Weights of a small GPT-style language model, trained from scratch on English Wikipedia: untied embeddings.
Each number is 500 + 50 x the weight over its row's rms, rounded and kept within 0 to 999. Layers, rows and columns count from 0. Numbers have three digits each. The size before them is the row's rms in percent of the matrix's.

# layer 6 MLP up, 1728x640, rms 0.038, rows 406-457, columns 120-159
101:531595492560515596437537470481522498526474558519569443543455443528461460463472551491412592495466503533535465560516526432
106:494507394449579431563486486510523550513543590464438408468470554495478566452481502489510544535507524503375539507509502474
102:391535469483533462415497482407445436525416530597554423558537595560570506445478528487570479605485519453501450553459480562
085:503459483477457524477501395564500625514555397507504487511431457537469507443421504428563516548532581508559562421577577519
100:551539542582445570477566564483572531491397576467532533527591475508478469484628484557539448501541484468511481526508531489
094:548475511481592535483521441540555495492539515495501505481637415454459558451573459496489416389405496461491430437596499408
103:495528500548517579541480494437605552567484458463538486588487564544468479494450503523466536481448574467562484557395438481
096:536520474522477532592569581511531416486469510505471504541521501429403509397373407516445466523444499415417485548461565566
099:423431480572569453431547499465488501503445479476558549494581457601578506506446566601497569530438523546491494540491562520
101:444494465482528498521551536471537488487522435549547444434525539579544442497549472531480528402529474505511471554379490492
096:555442429550557582489476497494465520486515487457507424478399463556415577483497516522553441449495451465520525402570508513
097:486495569434592504493499544557461509527447532467500528513449467554532484455570548507505428449472457532482484544522508504
091:472402458521534485498592497502397524449425436454488463584485575501474597541493436428461529519558460491558485520529436438
092:620555454507592543564424387501523477543502364583414552485504542517515532414523467514520443568465416452508513498537490481
102:494519496499467492579463525511463438499603463432499518543440477448537480524469460462537504459550454485528563584427448482
098:485470473475525494397476447639548495516427485604491593521519462548494446573501438418531538433510457477441438412596398605
105:517510431506441536449552443482543418514645470484523532463569548493469506471543435468454436564465461494600495497491370606
099:483407529530517479373500426523485501567374544578463528431563562483496522465513544477488377532518437509552437511494498497
096:477428546519436508483523588525466452511509553464462498480444506520501513481524497509543559432545466505475482603476473582
100:459528467606509463501565534483476544493447531486508479451523500445551425519474459431456546493537490498425645470469533576
101:407459451391470487490542521534567482431503524542513472536399546447446476495504519584569532470514459493563436552475458414
096:506548516562532510380472562520469540443626386462545469495532526502502403478512446542530535517520468508547539503477483521
102:525471468531537567475565471535468580502440461517543507492544499426431477534502433501495537441503447574548503477487451555
079:424502503450522444451465438482461560423576379486464630559513516552484421447400363562525575462600545487456499458479488469
098:462509475460480476493487536555481497506506509522481474536521545533494543547477402508434462544548499502601559573465476472
097:403574398459460563539515538516497502504388506441537523493464483496448464468554468491518407503559452523517502489519577510
101:550537500499475396490568553452530479592448484443515483445442478457457551543439502502492511454544550562510593462414532444
100:488462531562496498433531510465457596474494508512543503497476448484458444539486521480363435441545503537498531523554469538
100:549490590536470531518450540477439560586433556515453513461504548476525469536637555499471373445504476406470491518470602608
095:496530492513481502493397482551595450448476483443478572540480485589521543433497510549418456501491551468379467579513444515
107:519491474412509532533550528588502531518450506499568330539554597556509513486490513443504490438595586547537476461590534545
113:397492506579506453453420502490490476522444440477492544465555459530470435510453363586572527449527549396545519587465537437
101:482517488540486632505495434521527516524432401491497482464391455480498502490590469510540459437526512565587413469562645522
099:368428537520550587468551504660537499502558496502527475453609495506500441465432460487477493551532499603470426419502543526
095:549523517490518538451558480553462521521473447382449517527566392474491473541469431516555467585549440507434397553549464488
096:548504456485474490526456442403568509545577527449522520469484456463514475546547543504464597492456606498580418597497526492
102:452482500514476522582482464448530512509512486496559475491536594513446399509474422512526451501551467531506564463466510504
101:479393443447386521492556538451467529535538553500539534464484487541388477588474514459430496576529452500560539527556474583
109:451517517456477514510525442500492564419482519440454454483448447411534542509561499464533527424470470514505467594497418442
103:538535524506497490523526496561498544463497452487455506476447572453443618570586545432460470546428516548487536370474523564
093:445536512472510527469484482481486458545376480516464524520484482556614607485452519473458495493616518439493471494434509519
117:494507452441491459509453507457490545489543443527412521464469518542458493484509499433466500463495476574461542474612534511
101:493587578501464434654404528449451379504502503485442443517477553556485515579458640531428459452463473529562568488444597515
100:563472427473495470433583549457599528490518546507547568468495461482560483481446500447478546437538474491460553399535493499
103:520510436403439466565579483412578434595476470444517598542534600477508538544597480593508528514465585546483539488535358583
098:499548485450565520466470504559436454445534496506494433528507492532613551526558489496534521435551522588442436568528457416
105:509504450545427426542484553534470461492462562473470504514455514600553433504530471529538527477557462465503574499481487491
097:399503468468538491513431601534512442512425424521618561474449477557488470527490472561543479567486560564436430482566522480
101:446484452510518548481444541412451489446568453500521558461499487523480552475503567459463471544526510505546549500407498499
093:474536531504481435548551508490460481495508558600432546469437444523543503496461485475471615468435466438523505421518430469
101:478431480469472537455566481489527542486503365508460534500516608443518493482450465471525619515534422490434480503476460464
102:484496489447483498431490368519490483445471518493486545532505505523527441440465498493520462399534466438470457517468498552
# layer 6 MLP down (transposed), 1728x640, rms 0.0343, rows 406-457, columns 120-159
099:570482497557534515534454476564604474430445513480511512391559498477517555551519390592561527463560483443449476532545475595
104:503547471498524526501479574521489523469539573613486519504485514465593469437517533495574513566502303565403504431561545529
103:479545663502499616464558564499430558534509485496420583559468539541499471498546512513432494502465445374437507517490450567
085:452508500554516480537522439483464496530469530493471555498516543571505458477584517487451501480431491635542576453587409447
100:588495481411537482474446510552540514436419523522596510484516414578466546590416502482460446554559522542488460398470491534
094:404445515503498546501555527439520498398498447445501494495489544527518580462610526507505538523436452504565535461582494608
102:470589524557522539518437502550601539444413516424475502541542620418501486451592463472521447535458507542503560432491528481
099:555525486508411499446514473535559440452516482560471493496482547526429440521520450420478597546546516516548574494490441499
101:524461593509549491505579475487472511471572456552572538555545543506550401503448569426533475569524512491475460490436647561
101:474456460487487575452424444495463499569473531608508482577447505543438456550480570500484545490519502541573543472541480500
099:398508519507481438580528460498415466511522462512498539571595424375561403472446471496477446455446435539588542545442475458
101:429566456464473566510425596545449521498408493509513519525517491543541553453439555556557382461575558534399569514475544522
097:495437437670494539473584510589470486466543490501437428422424557496608528448472506511597411417519507425479522479455454541
087:465483421429433442498605560472454530452537631446466433510546433456559480520502510435599499391506451437512460526548501492
103:580468381533452528528461490485522498521618491537434553475472446453518537506518510465472475532532514504528403505559443485
099:583502479614551482532467502536525495508485496510529543602399491461541460498493522431514536486486512489559557535544544517
107:514569439507502500456524539568501477484443558490530545562561477558544587461555490506525527459536487483468499486452557533
098:413494581487477578502491527508471482526549436481473485430588524499496501478557506485615404511481547518478554530377505450
097:417485453534499507554499447428477455488424508472470538620516457449491486466415483479471462451385480508552427490457511474
098:560509568438477548500509544537501514551465559600608513506608549496425459472405510462509489513586360437557481513580482445
102:589621440458529577410482514480539492487544492449528540486514447458440447528489474559368473497497463510472569498458535502
097:487515532471535508463533630421532583459549541525589496538435541566502440530523508372526553546487528515506496531472538511
105:411531529536491473469511506485438523465502468617450472432492478468499432421450527471579504424472509477533413554605537519
077:531511564488539487503486534490523543456568547567462412450610525520508493432434523493444399517573496511471513515436486581
098:460471583509586491442564504436475449458522526451555479461550441465567430566507420633479428450522558596442521588405466585
100:479490522434485469554525541510525499434544505563580506480498532509479523553478508478553514507594497531566533522437579488
098:537535558537480507514420431539442472585533549470478481479647495474527491499525487465539538510477495532485517435600471545
102:405487498475438508502472546536453518601515560574510445600454536484566485454471581478435491523533421552441489456514498513
101:449474522492504397464586472429483491578532583481490431562371507530501445517538508510438505472521536469548547493597492523
096:532578528442484415528421442517399534490504498555516553496471487484474463513398444556405512567502532495433470550566503603
106:504478530637520518555505529544433503535537565511525373625521489506491488607512513494459474585491442422571531479515517486
109:441533473494450531614398502454581494490544549545543500549448448519529396565567511493510490457394417518498500616462532440
103:520604474549575420487652488410468440470569525494467472515440476453446552475493510530551493422601465528521545462524412487
099:526540404533451504494542553511554457540489481514417504484520543450504538533409528504594479505405429526505524511424415451
097:503505559548550513503538513527557482440540471436454496521570435393552573584516445490492484478435505534516409555488482427
097:515490555468425413432514521465532527494454499487553512413477550453489543465480516551543544508471491433501414464490469562
101:471524580492544461542474514417467462508507438490582534458585392570515383479455511435534478458416529467568472522521584437
099:505528478433492550394498426525471499446530487522544593543489552567544554504570483428450436451523488509523534469459494604
107:497486561542484418483499452448516447419536485497499490538448480456565541468501525521450525604582521505500450547449522561
104:469511552520519562467498508569533590426390462523364466579592538522531600458485469424524535491474352495499578488485537536
095:508399565552560559467513498528481513522603392517448448533589572450509585503492544529545497446571472510581447424508512456
108:529494526518557517514523537442466451436514453414597540481458549509596429550547499422492585561523432474491554590516539472
101:484588452482507484599556506396483533472515440429501422549503536538454547388294471378536395407570459526502464428508525445
099:575427498467555527486485489579638452468523399401567539463457534504458542472482406532431485532509533439498517450519559506
100:570489500480566483556561374490480464503471531523551576544518479531519559499547477534427471476539438491541533420499595528
100:450505385523483501570541629460524518467520428445563457501435493581422475480528501492460528532394496444417553455506478589
104:478491602472464481442547502543541461417365550516498523434540420453476486458530567518452531502522550518564567560447516587
100:511492549593428597463494459436419494488554519403503543487471508475448511483477454524611537553424570498516562552517548466
102:490510573441531611580527580525476530473495516579475539473506449552534460508475623543440522543461474432509482455454578425
093:614421583561499492402543497540467519513532417501471571512537488465439491520417451491488489486484509468523512452478528572
102:502459520485545559450555474498542485480497515617543466487471503467532487566461424492475505454486493535479481405445458463
096:549405494509488558543566511542615453474557522443514581531533489515372525520533527500512538586481460476505514531529484521
# layer 6 MLP gate, 1728x640, rms 0.0373, rows 407-458, columns 120-159
117:476468503443507517469482481442493463525465472430457547470478440556432453498485496529457419460514508449546543520512526457
101:481466497512601493455537532465520456484503525446556500452529502565541556552486498494524434482479453468502541481561430469
077:503470487446500524483538619516574467359524579392518486375552503560490566597513529468549556423562492434536442509543440553
104:514593449477611468485515583444453389538509470479496532502446559459492519488396429509486583405464408456483555492542555523
092:503534539466481479533534469537491589511524444467499471545535565444464503530598518511492461598616467478449489450472526510
109:458555507501595549511439421447595545499492518537331487517522513423448507369467516465504548506425507522578455578525487433
100:330483416478463466500536456379422537419461402444523496545471515470519484488511455467478466427478482419449486518446533539
104:484603381531503511518514564482480523500549499494520486537466505488449428543491481572545516427579605511562530455571596473
095:548508453518509447571451468505457447520578481469532533549496525429538524405508486587604497437464487493518509504596537471
098:605495435490537626445487534672509469481515583471498377425533485470485490470399518547587415600470490533456511473478423475
099:498554564505520562515548545493384480529540452514395489522516509548527486563348531455438499514388427537538453431471485497
094:518624484497504501512559504536567514463522507558477529436438343429538379471581552596557459551465424493425499545510508463
089:455483516501489503487500347456468401475492428540474442525562469506491436465374423480472499473491478551508489475548558562
110:487475505540566447495487526477530417452516476474489526546452556454579466534517382438504493445473498482496473542628436548
099:543534552486521507506490471463467541528439529538551487432513488502464533472501504454467506495445486446488464456424431468
107:545509451571457573458524506490474530471490549439473465581426515460547513529481498525514538442402518492553465509595458506
101:558494531585501447494564513422490438527343523402551525531626549516378494560587547534493531536470541555525466535484508502
092:489461484530484522459574513577528517520516442557520496466463520444550459462465516490452449482578467525451593446511497492
095:570490446553469434560567540370458547488550493509535475474506432505444421547433410455457515528450439538434520439452528527
104:460492542487570534428534565382478477557555467547488591503562463435512494582633463544560495527426538565500538553476457531
095:456477506511554433548511596437380520442589486478505513465500509517445541450479465457514464472487511482502482581557444527
108:614462435569460450576468433542457536564492499493486461505465508490546523476447504486439492518463415590570510480569520440
069:489442489557500492450500557460409530522567398434458530419517452552568558538417443431487541492662520465439414462530587537
100:492612496497533500361545512463503462459488524440508528536497426464512461552458504548515530482512508472484475465427509584
102:426521431503500497511489460441538412519535507518562575487410561397632536469566470487423477498497456430468545477435530426
104:642458525477468490480423473558474488542540553515491411456586510446476472512576452489459429544513543510507518492497406514
103:538644547570416508601478528548520561478485495461498361532503525398459432517488417526479578515547525447541497466460569479
101:470620565446588557518561529526440532545484548529452534544438478476467465407446472506500479458499498477486560513470570443
095:426514528487424538514600505529471524472449482466460475494453454506474491448522449484487611507367535550580410518540505402
104:457554502494591507498491523570562400460459509493448487516592492486551441450566469515561462445440544483501575526476522558
116:574552501506508442529484520543464530486467554419452536452525522437462570499487481361530566507496417515487555500466492468
101:538543551538435549438567513499554510539477492450465461414454555420402528523456437491463477508635409505554538429454570528
099:429421604482471474454488498498468541525460569579461499467425399472395442566468450514470473513513439561552514520505480502
094:588488505500499542584464459464477450450520555530478492519530466478488579540597519394417422527518476470465462522476464490
095:527590493483546581494489526466535585588501497506488477547541527434533450486499498422449524443510441468593432570431545443
100:529482482502559507396496492515459464521453457504480489515490546458526579521513492525531560566464524355464499567554473544
100:546556601503617545639483530450425468518566498459513430543486444483506518448604512571506426559513506471427485401564537500
111:516497455523422509430514524399511566548545509533416477577450440507498506457450432534498463635546499580541539528491522543
107:426507506522482482371524515516474525421556537507482559519406420477418530537465558411492543536477505446545527572480550428
091:513479503567588484409469472569472459625443470598555504442477544550481542486554536523529573549530476513531622500531442503
114:451582468476474513426452497472458517458503533534464554425525526492480484541518405494512459445518454506496472566486510490
102:547587503507446511592490511583463587612470442491417520540582514551472515545470599472492558535443474495514510500649420472
102:500440522495509579512465462454473434468505395365367524548451503526428422479491484486552520547498421530561411510386483486
104:515548527474435558424577423502449468427488542538480442550598385547519470480474464498553491559533482482563524479443493509
095:496532609491498562592487631447535484478496457471520549436513531423547446496535464514523433559496497495576494504516551545
106:430525550512460462509543499482428469504578446486538471465430457579599439522511522494474477521628607499465575498538540415
101:469534472480505526545407579539448482472390545570516556496467527491488522578579502456460512528513446482495467420453434415
102:448546521484555429513496517471462391539523513518458474579515452410470429509565495394446484461513430405546445531519533549
089:535561438565408552460447437499556455513576556522500481507483571502581435446518437475505462457419510518489503538429452556
100:423521546533567485473455596494455438477519546494494505512452481402532526529469477579506592424510565589579484453520470550
107:545507522436520481600482459441473430427480465502539478397452459614579457418474551497531467439482495484525448389530524515
097:506492459466479483509509529499460508413517456517527567520466577504485536502453535629545598489517524615495528516576511503